Part of a small language model's weights.
Size: 14 layers, width 128, MLP 320 SwiGLU.
Architecture: rotary positions, normalized queries and keys.
Training: a variant of Muon for these matrices, 9675 steps.
Each number is 128 + 24 x the weight over its row's rms, rounded and kept within 0 to 255. Layers, rows and columns count from 0. Numbers have three digits each. The size before them is the row's rms in percent of the matrix's.

# layer 11 MLP gate, 320x128, rms 0.174, rows 289-305, columns 0-127
098:170114105099107131106134126130120104142099123132179117139130121060138066155142118122127100080112125143075084112169134135148114130118097148137137125125153169141067127147141118133147112164090129143125162149136123168104127146174128109135136147177134096113125136143145145129102125108158126128171121134143149169131094119146126128131089154099136134115100117135129091106176110102171155136151
103:140115112140147136128117165128106084152134099151124130141153129182149133144143119102093111150163098147118145148141141086114139153152125134162139150140116112126190154180123148147131104163099130098095118161094155122112134144167126138126126090114142104076097118143125076112169152142143149140133098131132110093169128112158130149173066171097150108101127113123132105164138130143135119097135
106:111139198139140106087144119122148157123095130137109122116087168118079131124130127132121129155105137142095135106119158135121151133071105122133120088146138114096148182117132101157116155131152133143142107122180168119102101100143143094081129137168128184118103106214146128159129142119096120156143126111119107114147124124125131100119110149121105173152104132112153117129135148122152148142106
098:135126091097112128146162145134079131103125115098115078131090135126104140121193106129111094170161129137107129167132099141128128093101149115117154183131119099147129131159130113180153132135125107076091137110096114147061148142135142118138151155138131167106123136169098144152132171106098155152135124126139141109122098118141127139144089095121130155163152150142120109146135158130170117116108
096:158096133117124136161128114089167158114104131139125130107103144114131116178110113154121119131152116113188127116124082121136134105094090136117158100150145141160123126161082103165141108131137132101138160136167143154142133093090083135127160119158121157183156128083107094146111169129106111159131085085154115128137123091155132124125146150146163127117091133120083113125116132119149108148173
106:127123144156101142105109142099140185110118152152151160113143150146150082167119135131127074130096166118095146145136119109127142128130140154123183095129152134109110141114136110105082103142167133131148157142133133125140144128083161183099110135158136133157107180100117091099112169075094107175138146115140125093144121117120145103162129118143158112105126146107159147094101137151101140138122
104:120126152146189123150156163140133142141102171116099111105079142124093110115157111142165129100128098126118133169197119143128116154117096125151168092110128121131106172115153111119129103128116135137098218098120148121115142110138138089139100163094172142105114144090121111152121060129127146137128094130155121121116122112095113111138138124138115154126111155111120125115122150118097152115129
093:111111093131129160086147105146132117120125149151071168147137133093119144147126143109177143171116126110110121087109136124119132162154123153127154125149137163118111172120112106149110191146107124138145110112171101122184106115133131094159161094134120115119118089103121068119126121112161190135133139139143144099089108141126111151087124138153110120100145099136122118157103139104107083124143
099:145106135170090127112097141152151162147165104133194161112128137116131085158154176107127110158144145148106138143112162095106147076155133159136120156113160121122119152147106087101144145138131145126130108153113132131065121125090099149100124094121116109136110178139137094120124165140125147147113099098120107099164147109100172131144114116099128123118113153135130100111071141117096111124129
097:097111124173129140165157078086127119109164113156093151105134109131157110135097139144105167163119117103139163142132105094159144139093101149107117140151130126112153128138101116139132120156109123095140135102121165106116103097093152133160151122113118164118152096123118139096181112123153145140112116091171105116096105101113137152180092141124106109093147071119075123147147154141152119134136
094:141135124112128148109122141123177129165129169141121162145076149104077122130109149084165147152157137091118125161133132140144145075101115114131105154151127117132110142139118099138141168082138068164111090099091143140133125085117117160148071133142178130132126181121126097115116115108140138153066126110139127147095111111120126140146120144147136137138155121137135140169122109147167114110113
102:117145134140144145122131133106192169092170143114138168136146138118122143131137107095155113121098151131098135148118148149121106065119119110148100123137099096162131179067109148151154098134128138141120130135141139151128158105117137098161138169155082157121184120114165114133093115151132119114126118108103107096141130143099158124123121114129144140118106093155131207112130095112142112164148
106:142125124135131123077153178120139148100137132135137122109169139139126129155119128127142123127140089153155141137178112143146127101141109111105095133125097146170117121103183137067169167097099168118136147134137125179080117180093117102110163145145125131153123168145121157120105104106095129152135080099152116115135141126136109121097112109108106096137120111063114146147097154107121130105135
098:137105141098145151128138131128114154115123128097155094149139106122126095153146173161122162106085138127137093137152152146177162138125159157201156087130181102140111125132118180110119113075145085131130156103121159089105114125143175139168121110138148141136150146135143118128110122129113156145095146126129125113137146084107106131137147136117160149115118108149097102095184121172144130128132
098:136119079119110158122089129124140157128129117107113174127155147072103095141102105102112138154133136179136158098102101085126165143159135135127117143141154143139131100150166150116113091098120118116150156107107152127114132099145110129132150105120097147120159110162129146125082115170151157132146151145178128089135107123136143102123122154127118110174160091104189102108117128159156168154142
100:116117112130134132132084160136098147146119173164111141136110078155110152108129131102138132176097137128159130112136089087140121107148121123108161097131103134165167142124113145144077092178137067144153125130132144186159143141127123100129135096128119160095130126111119151092111169109112141147113141135104157145086145088114130130114095136122131157146130173120097106164114088138094127100117
099:097143118136152130127136093121130143109107135116113149109150151126143154093144117081142133110143175104169108153091124137149169087154108144127073149175121112129100110104136097107106099159143110117112129107119088148143106088145154142180090119171101092103119161132106100121130161123171117117127079136165147147117133175123124124121110129093099129146130136118158124128089109098098158090138
# layer 11 MLP up, 320x128, rms 0.184, rows 289-305, columns 0-127
102:115131146098112123115114142114118142127090115119080111116117120133155144121145100130129164134114159102126146126144130129128158199127124180140136144095156118120085148135144145092105150096104153113151122151135134164166141147121124162132166147084142147136116094151110153127117187131107178160118150091117119156094145085090179127137159091096130113100140111136141124116133103103177084122125
095:114086151050120149150097096132138134137085109115149120160127118118116111135118133131099158113141151112081109092158150120105153153082140152162154149133121099159139147148150149132123111118166160124150130130140104147105111139094161164136131144136147155149123088170119123099154136153169110100144139102139084104077137094179111120131093114139168133101148104124118132105112110140118142171133
112:113098099090122135134128094133128137115131152106109149146116166139113129114145149122087097150103129167096080143140118130140095079088176139128122146146103148100169150145148121160132117122154131153120127102148164150142102116087077118092129077189158095141116136144143167134109153148155111071182101104125083125141127124108113090126145120110148100129128118138136143101143104137119126148127
092:146153095116109096139146158083138136111127117096102106111115134135123113128094140130124109118136100113134111160181183146154089152110132130103118099142155154144131079114156151153155088114150122164090127113131091158104105166109116132108103114170152145177138156155150163112150128104147159095132169123123134152129135108156108142148189088095098132121147141098132160125100099129125105107147
103:138154103169129129082168141125142137142171111108138080163093110122156150185106142118083135105142131147140097116132178125101150140139143080151133122160112118175143111131129119126093145128136160176121166129133161116106135101152127135129160164131161126053170165123125113147167129137115164113125140093138120141124170123120142095140124135138098126111177150116121137126126129111108123087133
106:104132122104175134132134123190147133129138105144139112121111117141107166114123156078110137160121139130167112132125109168146141134077081129145128139103111121126128078131156108172150143175133161115115100159114149153118126141168111145129118147108118130108187118145144136117120138170121100078115157135103131148148182142124103110125142151139148140104099103099151101193143115108078102124140
104:126140122101102119119156113133139135112143120126092110112159175162130171131144135125110106128112185119115097165131160133140124152098100101176116137150179144143125112125091090095154117153138113165188119094116121128120128113089112136096133074131139132098111178141121134121102157151133122145102154148147099162155135090144179125067119172149119130145131134178136141126133121123141101131124
098:112094113157122139118104154123157150114130111151162101141102155173122136125111110095133097148119164123138109098076138134143088132166082117130159160134130121119175108123139056107102153132113120124157120116119137108124156130146110102121084128116130122111109182127128135103162092142074140131117099153139117144165105148102102126159114097152095079090082134096119120122136138130138138158170
099:144114111150140104096092158110120095143107098127108136136174127123154078165121101147153155156106124106122134099131116114139149118139088106127151160174112118116178129132118095125101112068153149117163149109164137125137121067130133104110152083137124101144146127151142161155102139106099075125120130119160116165134140157104152126136107126142104109160105097090151136123143099077160127146148
093:143146161099146120124141179150144110123136168168118129111084149130058165157125078135119148123100111141140118124106107111120146124129128107121150137142136113102110142136122124145173078110090103124148115127103106105173196170158115148097107133116109163158127121180133122126114131123139137174142155148130123136102143112123129116091182118124143130137087139145115103123170094127117150148169
096:136137094131154118131128137120084104102140142151140120133164125098148153150099103150105132123148115156096134119154102147119173143103128105154104129100131125135119148160115121127171130173125196115155131105157116110151132156146122102074119125150102096077128108169098125133139118183146132144107087124150123100146119067075129141095124109124133183124112144103137143097118126135144185135133
107:154152115105112109147163099117122117147084097086089131133135144125138105135119131135112172125115145112172113149061130081116148135082178149120142108132132104141141152160142138150148100151134076151148122128095156133119150141114116144109118073113124109153183121143135170134107128153117163128120127167116151120109166153131082134084115139169109131160167168104116136133120156116112151121138
104:157126116106131129124118107165112104127128125166107090126089113126124152122130120121120080134196113144122132147114167141110131158122130136090105142123154145109092139109106102126131133163186166127144119106116168082182106115162142133096099168130135145148171136145103129078124138140146141130107126115061173137101115104097157150146143104121145122084116161179137144127137138140141135107141
094:158126143120150126168090151136093152156110114122095122165095182174120141106084135102164161149128123119108133121158121151101139165117090093156091122159135096091119136111142111130112144167102098133138117155116098097159099111113133178132087117115152111139075108154132124147131144111137128147165076136108122095169119089119180129120157138125134118132131090135138122144150152114118142143101
101:129086142122180110161127079113166168121079109079152117126123107162131085119145105123114137148145080134104141135103132134098128144088108140124127154137151112130133156138106098132137092163168107113141112155130121090125156133152154168121121129136150126157131105106140124155130161123093139139126113116077127113140109133168128126170115139096116118164155106076120082112147146166168101150093
093:145086178114122124111116121150162127108118102122110108095127124118150143152077095112109161121188108101117120118165087159156121086136121130132138107117163172172127167132153112159121153114135112094109154106113142112147150120073110118167151099112130166099143113129137162151171130138166166112117111162101119123126130128129145077133128156166116118128176107097101139143146111141119095132132
095:119140096095130136140119095078163148143119106161116126099108129112093149143142123127104148161162138115115166122159057114143076174141076135118103128132123107120140111163117134093174120113148145091123119146106113119083120145121129155120083118101129117137171136091141135145117104073111097169130106063148105124159110137155143131142097117148151129104119115100106137118118140108149133153116
# layer 11 MLP down (transposed), 320x128, rms 0.0701, rows 289-305, columns 0-127
107:129149121144088126087153108120137125091135174123144148130102145115119134135146069115123172137129154168169157125150190131141126126155123130121075142116141103131143127165120144141121129152099197158165111121161135116154141124168113127146108145097144119146096145149135116162126092096067105128140098125119141092128102116130138073140124123141098169133130094130145154130170140159126162133137
096:127140082125130122087103146123115140173134191142075143111139134174121115163106110151119148171115134100147134112184148115148094153114132141092112103107121119129128120171071139121191121116161122101128164142120128069140110111151103135112123166145116094149126095155153149091121144124149122122130105111142095150061124133118098134137112116130108094123127126136103118139122126160157118126148
102:144162122113153110161109105170179126124094118135150105153174118110109143062133121131111161128116097114120171145179126107125118129099120113142107134122139129122157137131124159107157110141167152114163107118146139138144126173124124146116136130181146124179115094128127156132120136137145138075146100097117104171143132132126182102178116160107107127125163097125147173143115160147132159154095
099:154136128142094133165104117154138185136113142130134164127160094146152106135104118119163158119124139146112127149119197121123130151155140148121109113119103121110088132087146160118135161163119145174115139183109149071167125096148148121092143115126115129108149133136105115118149071118105132124153117148084136147107121116090140124106126113146120137120099113150150196097073133103111107113132
102:157130123112146160089116134104165149188125120150122137120099101147124108111136112169101177111125154142110141132110049129111156138096129170116147118135111119141146138132105127116144116163158153115186132127151099154128157086126135108122149129142101153112183125127101117137119162127139088161114129109160147121094156155129142143120114143199165093131136138113127103165135148127120129168158
104:103128144117109128147140134119152112125200146122132073144129151112082201117141101141149112142102100165130111116149119147122132204101110139123129164175105077130144112117131114141111122136110103111154144124137100122161137109142141144117171111138158136132142109140134169171105155150142123122108127105150114135178093137177126105102094113106156140150132126149118082143124127101134123105096
101:108136088085140087115108126152124105136152076091089103113136170151148150131142125125121142151122136178075117140099113140118122142072186149150155158121157090087154119131098089145133110129118095155140123135139136117123104137118054164153102117135129099138116152118131150119117137086113127151122076139152117164132139152153156101129110175108119154137133113154129131146134164130130144136116
101:151087105135154117063157128140134135120155102150119125165089129196152131088125146127088112122112187120127144131093124138118116149163079149134089172138165168126108151117070148129147122150126131114146115126137159116118144119133114088101120119144096108139112126141121081087152133121093109140104124120126133138147117091128118099088148101149124120127144142122148120163100139096093097090123
099:169135127160137120087129126061123134113123143128131147143135131138109152087128182143133128123121120142088138128108182117141179089152150128117106092132125127148128175133131119159123099069124123091103152115126095123136106145137146120106065079145147151146094150177146122127132149107138158141145154119131105133147106092122071126106093072121140132143142118157095128153136121156139126128154
097:107143123152157143050116071107107127151109121104113145160154128113169136132145120114112142118122103111153136165111115102144139101086137108126150143114128166114109175141131111158144181093127100144111166110119104111120137111098104141152118104095142106132119089141144107134131090138160152120117097115146108139104133109124140089159126146111153186114156069141111179162106132115135110153111
096:112115136122126065131150160146138129104139149106116112099128110131123101139139081169111098136131144130089130137131098121127116115111133092162122156120127065093137177136092121120136132161130157178117108131083136099143136120075098132093147108133163121123169099106099114113114134113077131118096146103134095158139102129165122082107114161131132151110148119098144158164090139094130130094105
102:076097099104144102139127163111138103137139168109107129131128152131152130148145111109110135141097154127093088132114079157163105122117132145121156152183111089100141118117122134097126138135138114116128100140148138149153150078131133126131108105127152127165158095189124154108171089107115158105119138116108163096118067125157126149146107115104073146159135177143139165105144109126112151123116
103:095124116088157115185116133135126099136128113153146131155127173155098124124124070110134114117155133135132147136115118122133074128133125164099108096130139172114122121115123139099139111161110126151132099147140148159157137117140116125114092149139129147129097125147104120113112101096158083098155133191101137150141125135127103140141142132110141136076131135162085040129131164122145109095076
096:140083164186139181152159166097104147151117157149155116100097146155117079149108105092113127127156135095106147136119153129129181123160137093142153153092113131137129098128142136128123109104138128139111126142104180099121147144133145120162095139148129089145113172120166126098129154102140177105104167079160131130113141131136104119124113161100145158130088138124134111123127107138134154103156
103:137125103135128159096133138087174111152117140137145107139114191101122140137126118156109140146141152190112127146142175140149080126120141165152117131096132113108141151148097151126124110155131133158125097132101097135176106134159121155125149138176133100109092110120140148144151123136145149103087094117114133155102193093152125088142118127088134133102145102099166099126113098144111105082134
097:146121118117158120118110144173086087147143164176160122113093124104128091138134137138130149138149127111106128117099180124105120107131123145083136133133102093118170112175156094111114085087177131138131101157157106120088140160125082096122150129140138131128105093164175139136126086125132167145143151145149161088120141152126138142138130113125123128101120108116083102145144146156100129107178
091:136113100102102130014086129186144139106137147134110108098111123125103116127155110159130130124126135171099137112112101118119096134153167138114117121110141144109105103087106152125119128117159100129085121148097145145129152137134146161096103107108106137144097124110097126127118158128099138122125078141126157129161092131115148169114145157122125138119106169123133131111094107078131095107100